config.yaml
hidden_size: 384
num_attention_heads: 12
intermediate_size: 1536
qk_norm: false
attn_scale: 0.177
tie_word_embeddings: true
init_std_down: 0.0
learning_rate: 0.00432
beta2: 0.98
max_grad_norm: 0.5
warmup_steps: 200
decay_shape: "linear"
batch_tokens: 131072
max_seq_len: 2048
Each number is 128 + 24 x the weight over the matrix's rms, rounded and kept within 0 to 255. Layers, rows and columns count from 0. Numbers have three digits each.

# layer 7 MLP up, 1536x384, rms 0.216, rows 260-400, columns 336-383
116135151122108142127108116102160120142129114125120120108170108144156127133126131137099121125096120160119140110124115139116107105093125126137086
121134155103132086164120108092064138168129094146114130098131149116122122112142133168122123126111140145160135143145112139180091133072133126129112
099094145120116141095107121077113098113134120119091130104084124198122115158147143119171160109142178184138156126105137112161159174127127165115141
091153156127099119152150129059114134115091149108144118073141151121104160133063115143092140119146142101101097123187122072131159109132105103125167
145153103130136185167088105138110137098116131095142150124135122136146137117135153107127144110086134127077149130126148137149136128130143145140131
153144143118140125107113135129111088144121114114113121093179114155159144151142117091113126171110128162087125119129162101114124163095102121153123
113106117111158139114090133120113103089138154129148109101121156140096117126114151147106110141136130092146128131146132119151131140103127114148137
131111178128139141143123129158093133137113180126121095145139120134124141112135121141108117143149121099121111110163109114124127143128115119115112
151100130182100113108125164174165097148147135127135098128149149070163114133130096151198130111116122116103127115129095138159144159147109149084165
163172131146072145119173119114140148117152107103138120099112160145103136119125124184101186118149119144112127106137139134072183119130111105152148
108107109101143103156090103157141103098149126127099157119123149130164136127082106140141153156168167184074107141129140114156064107190120072086133
126177083122099105173118119118123188161131124111114158083183120105132136134148124130136115118133090104161126096145136110147113083148119135118160
151120086121125105130168145142130157093105140133126129121128156125132125099143127136100148140136142132097115135132181155087148157142166118111092
110114141157149121141138129183144160162143111086142116134138158153176120159149129164125121127143106100095128047180126101136084126133138129153147
094139126107150137181131121106139121126134140131116149104157143097122123122157144122123122113099105100135136133138145106141104140082130138126115
143122088134122119073120105098107096136130139152109094097167122127100132136117124143122153109135109101135138152124137170133114147136169116135156
129115125072119105146114149103166146072143091104152118132123153073153127160120116120153108138130142115134144098133080158130123133091106129140124
140136132159100146150150130135172101121127135131128116102121163081135136109140114148126141109116106118073103119130146115125134114154192148124137
156122120109143146155109149107131148124143116144181131114137092088108134100150119122146109162165127132133142133110135085089138117076085158119120
072140148113132098096164107124133073111135129122132138101103093147190150131124133107164150089129146119119115128105108127111124159071149108085146
120130141127103133132179153147141137147108085110112102179132105136150153138103121116106103123125155109135113125124153106125144174179134108166128
123122130137126120147120089129126167201126172159094123115121067111099105114101114163151162102161109159152126126155172147113082102165117129132094
118085149151151131136122154130121151108085131115139110158120151132142146103131102159117139131153119103115140132136100134104110050072145132175144
169121153118158072130133097155113138119176157144113088100125103136164107156110105102145099147130104154112105153157126056150129132134141180163117
113073142077128143141135131082116183089077136106122153159112118136106121140134163120163138118136100122097115114145130138204147081132144158133107
099102153160120157138102163145106137148108138146114156142126139135113134151098125125120113124130154134107141132109126123066109111133134107106135
155139116092112138147060139159091157083095113134112109069186090130124164124091089127122086158135112154094118125112114075097116105145103112134118
127119135122148123130105132131115137086105125119115118156117105076109139122109117139148091125132122111103122119128112120128127139138151151117106
187114117113137142125104106114123105109139123110113116131191128148127093080142125127174126141159108114141119112184085129148116133180140137096131
157096141106124167180146116114134118159140107116153125124136142087110136142166159144136106118127122134129161114172126129139118146108143141116106
150119133105116099171158106161087132129121140076128111150131132115133111139141179140097161154139136142133176124110134150148115134185118149153154
128100095097123133135115158148134149156098120150140180111119142115167131103123127095111115146149135137140109113085145153161099109115119117081121
134105119117122090115116138132144152115122135117160148101158146148086112091130114135130117097086142124174109130099117126131157128151122091129141
154131114094112093184107128149140102147127155094088143131114122110113114076124088116108138118135115115104094167124159149132120104143084161143132
108126137162160110161106110108111116098156100126146153116101115136122129153125097096167161092098157115103113114119172092149139155132095112142091
141151145107163124140137114143128078110116117098100125133168137096131137118135116130121153097139095133134139122166090133123145144148133087127084
151119154137044121160106162112102145113143098145129163107170126119151091097114140144136086166119122104132172138056152080105097146155123132081154
142132102126150109105162109103153104118116129131089109142127126128112130120160101145129134090139143121118134121122092104132170119059115134106118
173148104118106145121136145134096082122109174138157148127100111098146135069101103161131099113115168128116128131113100162118158112145148131075122
135126152144128152162131126113141115131158126125145119126100088102132086110139149121126098131131151136124155123126127128134146113104122106141141
099105086100118127131153128122119126147149146116158114146158160156111126127081181143151176095146139162122137102181144157122144116125135114168084
082124093131111129140146127126092173119129135099115116157116100077156106113141073133130128125130097152076138131103120163163105165087125114106165
169107106134148082100150154119136084125094120164186138163151119095107133131140139208140187130126127118106112174100167109161120159123162116128128
136167122154085150105126069114168139181113123104138155104101116117142134119090109103138120139133128120117153140154173148088119094114073112128112
135170153126134139155118145137119151123129132129145113167101117090113120115145097138138121129127140107088102131099127139095143106139174168168117
131117160158144152128126076151132138083135147133140117158090104133109138164155148115122099100120126101111145133173153126139106116131155107131120
159095120149095122085158140043107128146097128101130147157123113099124137117161105143145143140084152135128123083117103150125134126087096161123114
123118138083126119137152153097119134129149106118156143157099141153092119120128115096126124115121094127113107119144100140142138159082133122147138
149124133164125087069164098112114149114123109112107154121123105130143161113170130094133128123108145167097111135137156124101108123116103141107126
119135111121143142167078122127101123158089140120141107156144119124099088092161122164131138140111117161138145121111166175141091116120146162131212
157126127140125089092141110083133138121122112140132130117119136132104138132130122095146163121146144108177135165113105128122134091128110142122120
134111145083150139105088158125144134140126141136142087132127107144144134113159121142106132114106099140126145124115084119108125104126128150142111
146138089183058124153085140129141103115166103131151156148115175113124057126114197149139153140163154089138106116103131137144173129101190166106118
101130055135116119119161135123112137110121178133152127093145180091136130084157126117106114136121145150069127144110098122139149133117118156101144
089132104120152122097137180108142133114095153132154141125113122135124141117117129115102156135130113167101106129097160085103180127093119133143093
114123152154120102143164106136184074140147125112159091156092144138137145143145099131093126150112143122139103148112163132100113147129147194144140
173122108137088140133127146096110169109089138091138137145138156142081118136106190096170126114100124095112119122115130099103082170101126124159136
104130087131150140153126102149137105132112125173129140145138103114104135132144162142085123133126159102085137098110157102093156112129146143094150
122156151106133128133139097123153150128135124107093092144132109114105129093114139145155137130139127132106109126125152110143106100157123149145111
082155118119095115129122144129134138150102147122116107094121105127106162113131127142128079105125117162126091120127139088102154152056150130120112
181132150118162127140148094128160107177160117086138163108116103144106121097101134125150111142062109139118151148082168113117169136146123158119131
122150100084096121139105113103107173145137100118077138111153136156110137140130085111128092119079098107195137081147076163120178110167081088144076
129118153115136124110104086120121116119125146119123120122158150171128125157124098189135156190153119123110140126125134171106100151145138127153111
102121082155120104108100116141127105153145130102078090157134156187133102114150101134150119160165148118095172121100124124147131105116125095175131
186102121155152142163129097105065104166099107141150111099152088148161120124176128150144074150100130127161085093123122139150154127164135105110065
112165151195087134160116111196168115144092149093070110108070105123131164125121122148114132132117109091082101105093142089129112135116120134131127
117183133117130108099117107127156126112104114127106130172122124157142075165113116166157121146121128120108128074143090108178083115166092119116087
166136151092140125161118150148130133128123115117143099149141146121149183107153107116105142099119150119165133099105132116111128129164126150114125
124089145118123130115134123155169120125140130142135144146155128116135114142132170151145114130138110142141141134122114118107162125158159126160115
114145102102101147133149153074141123153147093113141119135151154139125159170130160144139110146132126163153104090126162115101096108128122131105132
127111067111160143141122149136133166134130117151086102149140135156135104093095076155108104107129152139128124130161103125138167112118132111129102
157122065136058130173138123134126087077087186108122149168141155109149092166137147150183104149132123149137105114113152123133179116152110134131141
119103108140072127181106152189137122100129123133114118103114126088118109141138166117125153125129131108165129107112130161130174103145138134109151
117104094112143128124109151088132127138151175132110114130119128168168128131106130120108121143138109099126129163134129129158082134147159124096091
109143133165147119134125112123116122114140118136134117148147107124126108120109120089126159100139124130140114130091136123178136094097109145159130
083116098132119126136122171145056105096146121131083113070073129133123156108118156136198126137099138150151143126114130169182137143105116169142128
115087147101132104109141163181060114136154133111135079138140096071145108118126095128120154055140076157165159160106116107140096139182134151171140
144149152118153119123118133119140117102122154127156117177128123133145126139111139144120124153125122094161117107125154119148116119118096120124133
104082100144104147160098100142100116116142102128111117146156108146113103145132108109121108136122131111135132112161124132140144142115118111140080
153114131132131116140117112119130095118128150138158129112109142135147107080138159112121107145161098130126146139120150116132096154162088115130114
128095099119132144146092069086146139127126157141157107110150159125132133122086123140143115144148141154124068142145100130095172123127081083109157
126123109142146097108135120132120121144095099131119074106146137165142113149098114147130129136132139130111121112106128145133110136122137159115142
150139105108145140172109135170138137098162146100117114128109122122126104118175108166138157139110131114118142104122134146148099125129134144109126
118135105157105137143102135129159135155135121121110130137134122159134134145137114103147088147131118128148143109139119153106107106142133139160138
106124185060094130120094117142140086125138102096093166131093146111148132118204143122133139137096139175174096135166147125129147092114131114107128
118148152134127154105118138062139176131120113115146110105109121138155115131130126098125132147118136136116108090134116117101161142113126118176157
150140079119144081137124116152115105092116077158134088129094114096167136121106139158090163104177120123099115126145099108103132140147085124132172
197075134133104109157101097138085112197120193111143107169155110131109147148158115156128150119150133112072123138139076122168068101103080128118156
144131068164124129166094139122086113106155157124103130136121120179159124139142119138099123130123174148136119092094134140130102124132109129115089
142101124118132117133111146099164133139137137118125122157149110203148159141139087104131113182113124099135100152164129115129108154121145116117119
146127138109133107109131147113127096119157162145137141139099124147065128152110130136139094183167099157132129110134110144120118092165115100117145
144111119100181106140163135109129108088104140121151129131118107137174174119067161126159155182147119122114143197122099142144123135137150156145159
137097128146082115156152118107136124137110149153117153115117135110156142186069138078102047121168132127120086152159083110126089137172104122099135
132124112117111168100128141151152114148107138101129119155148119142182127091081129117144073153093102142165150066134101079146108113163121117153092
129135173131126179086138152120105168100149132121104090105143105119169111124151118125146118147113117141110163130137134163115080102105107121122130
159143129084131094142131102096182105159124135112154136128130150125154152134119116186148128117097125114115102111130170094117131126112125144169152
155118135132115125122122128161124119156149093103084114106132107128154120099143143112148166139124120102152101124105099143089095102154151165135124
144122161098126161152095105129133106132114115117079111118125145139167169127131138102133145140112097109111172143150112126095162118153108123114165
129125167117116130135138121121120119121115109145111091114138125115179149154172135129138142075133129139168134151134166151148137109117111110105143
155087116133150096085154107137145133144111116127123131104102135150142123152147126163202148054065121104125124156124121093118107095119146140153109
135123141173107104088143135110119131111166084103110105117125116090129119100101139141191126098100111138087119145147116132095110117185139149128123
109132130105125135139127097132135152129149120143168130151125138088116119118134124173127129120157117123124122113128132142135126120127107103135115
102117117113142121090171087112140152108091123145120108158116127107108101154092124167118135109167060118164128096121084123167107123113163108091140
128171128172097123083139097141136123121120094113164080116124186130117090124106118121119077102103144116111129144091154145106147125131148141095144
134148159089117157129058135149131138152111147121117139114089091109122107089110114138155113132151148089117137148143163119137151133127137152122116
127107124134146091131156126121133195145123096141116156151162137148131144121110097156147106145124119102120109130131132136158126100128094117110139
094093096112131116115102111089134124131101157098121119105087125099142125116108112122133149103144151114152137132094133121153096128159141098124171
156137093145113106155149124142095158152125091140136099136137092099142097124125140098133117120116100128124146142125170141121107090137167124118117
127140137119146112132108165184159168133115156120093099112138125163124135185131078142111111143131138147089145117189128068134113154106136137144133
125119102148126116146154112145113155139142132138116101168161097108133133137095130124110156125143121131117163156150137147138142131126107163125102
170122097140130127105115163125114143103094080110140156178097172122143127115128123109138117146099083097151144117108131100155135101142137089140138
147173134115151120113091119136174162093115133096143150131124141126151121110137080141123139121147111119154114134083157086129138094126142129151116
080125121110127088117097142092089117135091136129149125106106134110149172134188149154151143147141134111081124127139141164086101110152122112106132
119122178133137140115129167154126123107187115116173107106160156134139109088108135103053121080137113134094149098136138129193168126179060134145127
162139121145113149184111146117135143130105175152137136137152111128103136145106131148110167107174100149113095098150106085138149138125168096115114
149125109163115107116121139133086168108117143131154149130076162139137121118126171107118134150094086146112117127108102108170114144115148157142128
151137133141090133093107118150115143168124106102130160117153149104139134125078131146118160104137110089095091117127159155107142091163154101156159
145109182092114118161141130099142123143090132122109104144128118077113177137126097134140117111147141127105121126135111104159101117114119135147126
175150114151124145115108145106160101153095128152128150067127105113161141102135139147155144101142132102131133153144128111133123090140105141133150
120132117093132094136114097120136101152080104128200139108119126172136177095102098131105129145134147111164110108127129135094132110119066144083197
167140129164136107128123182086130168132132125155147134135109135134148122146106154114106105196142115090121162097117102090155111124037070137132165
131131135155102114133125142117105119147141126130101114107129130135111141128130039158182115168157144143119136147138144131151105124166098118129138
127132128117115132121132128164068098133126121151130152095138111168154131153163129160141134137145122107102126124142152160096139152161135137135132
138142146154096110140122150079107154126106149141106125124123174078146171079142106138092142112093139120093153155102163094140102124121132080144103
084131134097154174111115132102108121087133123100115111121083115109080105111131130102085143145143138122094092123119149128160112161105115132133078
156137152133097096162123125112137161124149072142067140148137106081121109106084092155126129126074119150177140160150117101142110110152119151173146
117137112131127150106199119111131164118128130142141073135120088143088131114085132104111123155150106164123111151142156136111135141140123087121137
129182131135164130129118137150104124124168163111089118078132129178152115143125113125105129110117155101102154135124129099146135148111128087107113
174123131106156145171126118118140111202081161084140151148143173139135115144126130101133144100133133132162138155101151114124147112214098157144165
145107169110116137107131108103127121136123126105125157113106163094119139104125121075152129171068153099110157142153147158111128095123123150133143
066120105154097133121118152138061123117169126114092140133160109112120127155152127070171106166126117124118095085135139107150115123144149155154087
103126050087157135137133114101140118104085142097154121097144114160129124121104110086140142170153145146122117121130125139121181129148123089143130
120176112142136131137157115120172113105119136121119093105130185117161129138144105147143114142121112121107155138131138135143122092118118144095143
116145094159126134155130114110161142144105107151141153113145109147129086138116098157119110140121102102120129080138123200108122098125145128107153
134160147097123100131105102150120136118085063161129162125090150108157140125098111114116128096118145170112122094110150112117099136185102139138147
157129106136132086120080136117158128180094150088143143118159120148144126131090177126132137173117135138120187149137150145143123083171099108169113
149135107136102170147132118122158101134155146129161123127145162116142105124090108132135130120152099167162105109147112126140154110132148130154125
109121148095116134086141120080128128153135093139144118081120119082145085094123088111115145111130146138140128117150147105171100158178128130115129
112171092161095135117096179114155150174142103123144139095109114151125127151136112123176118119112138152150092189092117114150122164170121134123112
105125134130115131114138107089058106134108143116114103165144080178184139147117117080143148120128129117169124102124160136152160140088118108083136
158151105153126128161153180147141125141123116086163096087119130109127137116119143144125082099149123119124124115120116100122105137160118148141137
# layer 7 MLP down (transposed), 1536x384, rms 0.17, rows 260-400, columns 336-383
106138112103131117122141133108111106103136118139142104124150133127143156115126124109103154141141138127109160139123100117143148118125140114073139
147093154140161105169190101111142138161132088111103120152129118117133139131124126120092149092168092146102137143152120144123124128149137184145141
146127132126115126122165100134111146091192124143157164120166100184143080137085122152086134133152083118136145172099102087118150153123111094136092
129083126145152179082127101079146090140085124100140147082164165145142207156152157141090091109110127107173164092142120134145065135157164099118152
101122136134141110095153129096112122123133073148152133125124170117121136150147109106145127138135148133136107128128131120121120144140117100115085
143114119130121148130121143120136127100137124140142142136151133129129152187135120083134130112157164128131135147125120111105128085125157123112150
130134069094121134168184122168127140104115136167105110118110099163141161150124121148141170140136124138147143124153156118112146114124121110122124
130097131132138106121139100099144127115167107152154118128106147100102125133141160110153130123120148139119149136134138125130154113135133158108141
127130123124132121122139114089112110138122063120106122162164150115083123166145116096139117162115145141072113166079143141132132114114127157173148
129058163117162121112172122125150156164107158115134077156151106098191115157161148164129161124144138122121166124126087154145114134107150107123101
120117162154179121106150105147144074149155106120090117178136128159119152116109224138138088148127145122086146134120122112171118060124158134133145
130113129126140093161121132124104173130121134169165195136179133101071127146118167116142135132123133126121119127129122071159099117137126151108151
142113104122140132160115094141151118139176146133100113131149160143120156135125145166145124156139098144139157071123152131105129100124103162108154
164118171101122104113086101115112185135108117127165141133135161134106135152132126106111139162116062144150117145119117134129082155108143099124110
121124135124128139087132118146116147122147140118107132144138129133094125112116122106103125125153105162137108117127180126131164130164146130112127
105149149135172153131125146141147164121123106130079117123102138141140112096120100152110109121120164150126119129125134120107147130132121158164129
097131122126139120120150160172188086139122143175105153157156168121095168108148104142126112156110144133135143151159165103139172075119131185150123
138117172115107156115162151110110160124137114156127153109129103192130121165144149096187121155103115120159161113107121105178118118113115162093124
114149097162134126132149195104143136134109144135106139127091131063168113089098146127121153150128136061101156109107149139164119127122134121090107
125116119107104097164155138100118084101115136113114126128142125138136100154114149120102190114114145108133126172101138080096181077119113184135134
097158110120125135129142131099084139117150154122127143121127120137114098100123129134110124110118147138122109108153145156123130142102112137137141
116113157107160149163149159157114152150094144116145153073170148112122148103092148138136133069105114071098111135151143133123140139148076106137131
131171110118119168113141116075146103100095115136086119152120142132125112147135106136155132173052101122142098118105148155122158161171144104075083
093082139150120135142140128148102135132136144138189197160110157090130102109154145130120110128129133088116142095090139137109127113132174100137157
143116153070092119123118125125106134143139137119124145119125140102163149129161124134162136131123118142112114140114135111118117101140077155100140
121133145118092123069120156139095132116135107110146121145139152148121118119127117112139134122136136141115138137116130107140133141139114145103119
136120151102119146118085136146117117126130107153106128146134112094117110120105172121117150124114157146142127126068113114127096089125109102114109
096101106119101120120147106143101119131126125129142160135128132148134130106130090115137130127131133132118124150111107127121175125117127118145110
107140174131170093137136173121116149115132165192161124141092128100165145174107118143110115136162139140149164153099169110130136068138134124124116
111137111115122125118164116137120106118119121142137107116133128148119115146130110133122155130141114123117125145135134133122150143128126143134125
136194127132141165106131144140188101165105105165135126117159131181131136174105110111133147108127127150094091156128088110086124138117139163108155
102118178104113124136149125167133106135146129154115110175157126117129147114162153116111156128094129139115145185102134141110124098124110149133105
115126153155153149101120124138096096181126130089142144139146141099172117137106165131121118120144123128135155133128120106161146102131128097110136
145112151105113126117112094125131108119147162135094119162131119096141141117115110117149136183101110107130082128132079144122098129136124089102112
125130131160146114101162110118153130112149106136144128086175147131111156163120059132079124153112126169135090160079117113167122119144117060167127
131114118120112105108128129143117143132138111125135122101132126139129140115159117137109151133140163139127145145125126087109102112112144127115122
131126140091144116135168151110127156137085104080114129123157135135135106156133146124105112108121128120130126172125125120117136131120145132112116
122104132129106136115133136110176129140119130154151130121113138143125123118135135073135186142124107147130132136131174114136129130134113104139120
106075144150156118130130125098115129133124112129129136173123106131090130157162146122144144140154151115165127156120145096140148101136098159101172
137138103098164122145150111138140097116115109123099172150129134112158155150149117099100122127136186146117140130106155117109091120134133123112111
143138153133146111074100112162106118108125144117108169135125118057114158155099152120102125182126153128100138115107142090107146127083100134123111
118120145139091137081117106129138138132122139138131087120115145121116170127167094099096118118088160125123159115123129142139081160093174090143116
099180140142157145099125075117125080119154112121098153132140090166128147151142164159162147101095125143137170183179132056123119120122143130098119
101126085123099136094120087128149156097123147187098144100121105145141087169100133098121127089124138162123098097125153091117148126125117096120106
103110133101133161129151120110144122111100115136126124139132117133106116123098176120149150130181136148143151138091150153080151143144182072089113
133089110110094138143148174094124111090142110124128135123129131166110186183141104142115190169112182168147168109132138138159092173111127125091096
161101118190107137092111097172102148134086143093162115158164070099137123152128109113144129170115122095165139107160112161123156153098148152121131
102144114138124137082094095112110150126162148152100140130121121114144116150126132130128133141118129124130145134109120150118145134165123124128146
076126114118143116128135158138120122140140170179120105113141115140108125139172175110086142181162174160116132131140127159139130131145141107147166
133149131117147151135110096206173166119158147152126125129179147141087141124147161120093098181149121167125127127128125101159138134117099108128083
122119123112121125130122102130114172107141102146149091104159122138138103127126130125164086112133114124177192138092111126139142114148135115155139
110160116110099160117134126124146146123118115113119161110113130104136143142148139106168157124162142146117106135138151143112109136127131141141141
084161129092136162147138118121128132094111150100166129127119117131092154085123165114157104104090093139135110119151135146146142108119146073131122
131129163131110073135156154112176126162119162153088136091145103123140166169072117137135121159119125141166106088138111146113140081139143140116115
096157146113126151124091100138148106166119121145078150121106098112118148139148195128091107119125123138117154137125133145091125082151122107090186
130119126151161194063099099140128109168148158120150104119136087105122141134141130105139122145116123126108156124115142132135150136093100135129142
114147120175099166138103123094133164140112116187115154150143103163080148154112170082151148131096114189096135119102091099098101106128140183140124
109144139103065163102110175126077130148115165162126115086139150133140098120133130134157101160151080110087100180160126105102149131122167106112148
111126123130106125134144145134135154118138130144139132146138137166132149126130114105145136133132140148140140120114135119123122104099151132129124
163136106156149091116088125129123113140117120129143160076140118139105144106089145123065152120126118112135187168098079131125125114083102118085128
127157142117100131112187098143120138080107152113150097144155125136116122079106126167137145189131116143136107127137142153097116103140147147157149
125155105118136151153139117122111159104112156148112150127143174179135088087127130148152123123115122109139096185153110119146126117099126099121101
131134151109139114108149110065157129192113119158091076103104151132103150107150115095095090140136106143130121143164133131104128134108123143178111
083096063104192096141146125137155145114140109138165125130093116135142092107153129083073135123129105165071096139102107104103143116147103123115121
118097158122110112142136112115146160117166145157159171100124115139149163123120103109100107112089103068165108120119111129117123151150117163103093
133132155144111124158099133144136155121112083109123104157138153135126135149102158148126081098087155122170132096149095112141100138101102124157133
102177151103155091115124150069137128130112117142102102162124134110121112113127129132127163130127134107172204170126113161133130073120106076107118
103120115111123124109179151102112112140145112116135117082110102140144098118156158156146110145115104118087145152103133166169151138112152114126131
096104100114135123107139141130096093171110100155126107126123155149107178105136103103120112104157134139133096099108158118099091121129116150120132
139138147098098142121165122159133127134149144136094081097134130114141127094150147108144113125137124117139093117146131128111163122146143146144176
132100151118161147131125072115150153159139101117138121129137126142129126134115134182158091146111165124135128097152149125126107120108140160141135
057146126126135183146119089116130162132150150098137130150142121152120127083204120143151121111127149103141114167169114104137144136193096110141144
179183133139101121101099119105143132133100127158156096143142158129097142150132101072122117123111113096107166116114123146163144164092093126120134
094158123118143119150127145107106121151162119140141162173114110120101106150128172119108122139098130128164142121110138108165104128118119101123131
107121142116166122120093081138141150150153144112141100139115146150130147129113142116147140099122129111146155124112113139149154097159132127115131
082149146108121154099090162176116187115138145148099097126095140103140098097111138154130103091081121166144135158106135138144134096110112065186147
125142156101135141179125126120133086170171111153171144139119136151115155103152156145142156147132096136090127124143115156144097111150097112127132
115087116137117142109159109146137124170140132160103132082148153133122171105167105108115118090130139140115147121141120122139158123107152112123146
119138124200149125119142157087112133139102163222135120126109089112120121069153105125083115143164161065124132094168158155132146055154098126138101
114102111155136142116161171110147156105127116129143127086144111139145130124111123138113141098107123138109147120100137154103151111136125133103116
120134115136147195114152100075130196142114077148166106129124173136111104128087166123084143134108099154113093073101142118129117112066163070127157
120145123102125086142087157146160149139138124134124127114134138176093124142114111154136129136141115148117126126134099138125125117134103092135148
129108129121138128103115115121112108110127121129119120145149109109120123142123120128134144115137129114105140136098114115153125136119109105120131
129133123106113141135124105108128121134142117133126130157123113112103122164124141112143109152125142116119098119122142098144145151130107115122159
124123130153139077167120114111154127164163112133110153140174096110112139098151072161125164129102107078129129198125197161132135177164150123131090
142138154106089110124158111185147116097116115092140164121129120121110125105149154135109094136153133119144122162111089158145120165173125122112116
127153164130080131122100114108117111152137101156085138148097159194100164108137099125141125113115145146161136152073149118116141131124110149145124
121069117124130128163093012103149185160164123112114105141140111150133131140103152077129120129117155118152129176096154131111126158117142157127163
093118097130137131160148155154167136107126127155119169105122180159131114131151119155138150114112140126123145159137128119100117159149148113107123
133095119112166142121090121156107159101126117126130150148122146116138175118117111097127132147141164153176109123104118128148140107134156095143121
095135133102153117114138144158141078130150155108116145151132097127149136160162129095133113113161116129138120123128128129135118137147132105137105
148128110160126116136193088135147122104139130099126133139146131114129097117126104115087112115160095126142125095150099140105094096131087125144117
140126148112118131082087157130098158112141120121137134086123143129125126108141150123115133136139130132135139138138140108108097156164138139145133
123136105112151131146123135127133131112106162113157132191127077120146129123163122152127147151155140131121116126124113140130113173207143107126118
084118123090129158138142121115188153124181077137140139098093114117142115116118155125122131131126134088056153114143142112114121121124058090155117
127183104135137131151134140099144162076171182120088108075142139181153145183125140152155122145120118102126148127123129132122145100121129111102147
121111154139136135098165116077167143109116099111109078155151120148141146122129157112130103132133113104103140109161158124109137095109113151145171
121133171071115138167148155103102121124076142133111141141106152084103132119168162122128132135136138105140156139128130158125109155098115106126175
132180120104113113115138127139145111102140168114129120122149105116117105147140136142118125111120141157166154107135137112150170093142118106121088
074127138136094117144163138093108112080151196108140135115134135113116113107119174106123086127129147129133155131150146158131156154087145107149057
152104124103129141163135121153157148133137128150104132090113141086135151108114143135111133089126128112095101122161152128139120142076140118158088
131136129113150136157123158135130121125139117143111152134138096154113153121164163099148129084167111155086137152122134138103150094139151140166119
148180134072166143081145115121091107153101118091141117149111102126126101136098118179138109129098133150147190134081123170107154105142168109116176
137168090089160152160134144134107145117119145074106168111144111117176149144118143089142131094112159124143149140130137094104116127097141170062168
117172106101153123139116128112100096096132124107147143131110157129175114145133128099145113126163156153107136141159127180116101107096149087122102
100110148140095137098137131126127099136169100138119121149107125096106132126134136136105105145118162118100130139136149113096146141148135111107128
123097165136159130117127164092135138124101138145155137123102135115130125155127151080127120114145168127161176134141123131131083113129101091151189
088133105074083142112111120131162145115160113156117147170135139158087151125119115136145119122124113150121138103138120133127135093138119134110133
107082173145105114100146107123114111142161125123129162149116128111153156147136125120113146119102112133101121112121139136124139095157115125135162
151099131122131136130117123154099154108151099093163116166147125151153132115143122114111116113118111114133104128117119152136102111131143153153166
130132146137123172085117110108135104151141149116146126128128102105143109140096111126104121094109154128164114169123121082129153118130166177138142
155136158124090117109134090145139138118164085179134125125110149124120170118143133133113157130171136121149107128139106113091119138112087134125106
129120143126152184163166138132160110100126128108117114116150173125130108132129112081122095126128165130141114098177153135155083119120134161139137
105082109103126131166104093099125151192155137112100121134147124085148108109129088163133143156121075104112070153169108138073109089112144072169162
134141115123126164126173145122103139118152128126135118137129139151126152150125119169155133090123087141114094105166115110130125092145102179158118
159125163154123192115167097138140133123110134162143145128124089103157133143196121128109110123116178110139093133166117128167153148119095153102098
120144085142128151125132117109131150135146170114127128099130164124157147132119129105082155153138107142137149109175144131139094073143125128143152
151140117131124148102125135103115158120119106149128115111153139131111139129087123151143139111147152155111120137135135131132118126131099118126099
093088129132140173124132136103129124115145123137115089094146121113130138116142130104114173105130081112111115105141103109155143103121133130090129
167104146094104136124074120106098123121137136136149076105120148109146130124113154141128143170155131147167107074129130120141115142147144129146182
142113155152122058161115161153109148124143142175158111137157107190103130143152092135082128104118162114084133137157145093136147147165098112117101
138130151118153142115102110140116113106145141156115142111103130144109094141128124111138158156090101131131111090108097136142121133154110140123146
134133117096145129106149101144107124138121121126122148136124138097114125134111134137098150139107165139109155125095104105137105107148094089131114
156154105128116172112142089154097148118140159196114108109154082113181097135062164101152087129135164108131158121125100146089141137176148146152190
138133097102123136105147127176094132151131165184150156128103141082151151105119098125131146168160126160161183135155077096135136114132090104101124
164147131150146130138079108133128120157066124130123172093122092114111123160154125155165115136160116129156110111094094141093115126169151073130139
178165155121110168157085127159139135106161088172136094134093127115081131087177111103141134169129164122147121135098144119120158129128116146102143
155111096145150143130157127128150128140087137119136154128141107191125131157147128085105137128103122144160152160121152139121139147140157119120093
123126182142131121107120132153191124081138114212143155136106107114137104153093133082118148097067192109161127122127141135144102122151086140093102
122089095123100163099099129114163123136130174135096096143113088119103107135134119128130178101130146141096106084100132108142123114077122141119103
106146127115122162111128067148124125137145139125128108103154110123099149141145158097099124125143119119136140095160124113153116128152138105110109
136163098116124110145096141065100101090175151107120140107108125096119148114135148136089140088134124144108133138104139129113126135146133157118097
108137118118156121122102101146147091160154140117133092149090145085126144083148111182157107146091120151111138130143135140137146132133158119118154
081104118177102124108145138173156102122084125083128126142152116130094132119115128130126136129119152138117186166159126142145113119119127112112135
131131152131121119120082150125086141147122110137149113136166126124127131117101107115103106146106158119120158115138156133128118150153107159130137
153139095153129200132143127151083149165145078154172143144109138139087110156111154143119138126178152145155096107134118118125153080117088136094119
138130118120122170101097121144104151105135139162109136126172141126129107157153113097085167098144089089122116164155118124120126117147114150129134
133132130163107151180142156117161096099097129146109151135165141174151168100149160141095113122145117089108163095155124132123141161131102142064123
117129155117159134167116116039121123101148105115115123107068113118150113166171133119109115109131175104112123161122131166126130106153146125133157
116122147085110125105137154069132140126110122093147116122087114132121136093157159137136125157127147125155139120164160174108133133141132117089141
117109147155119139112131112134148101121113115201144124135177120114109131105120128114104175114132095111117139104127136117130164080104156096132132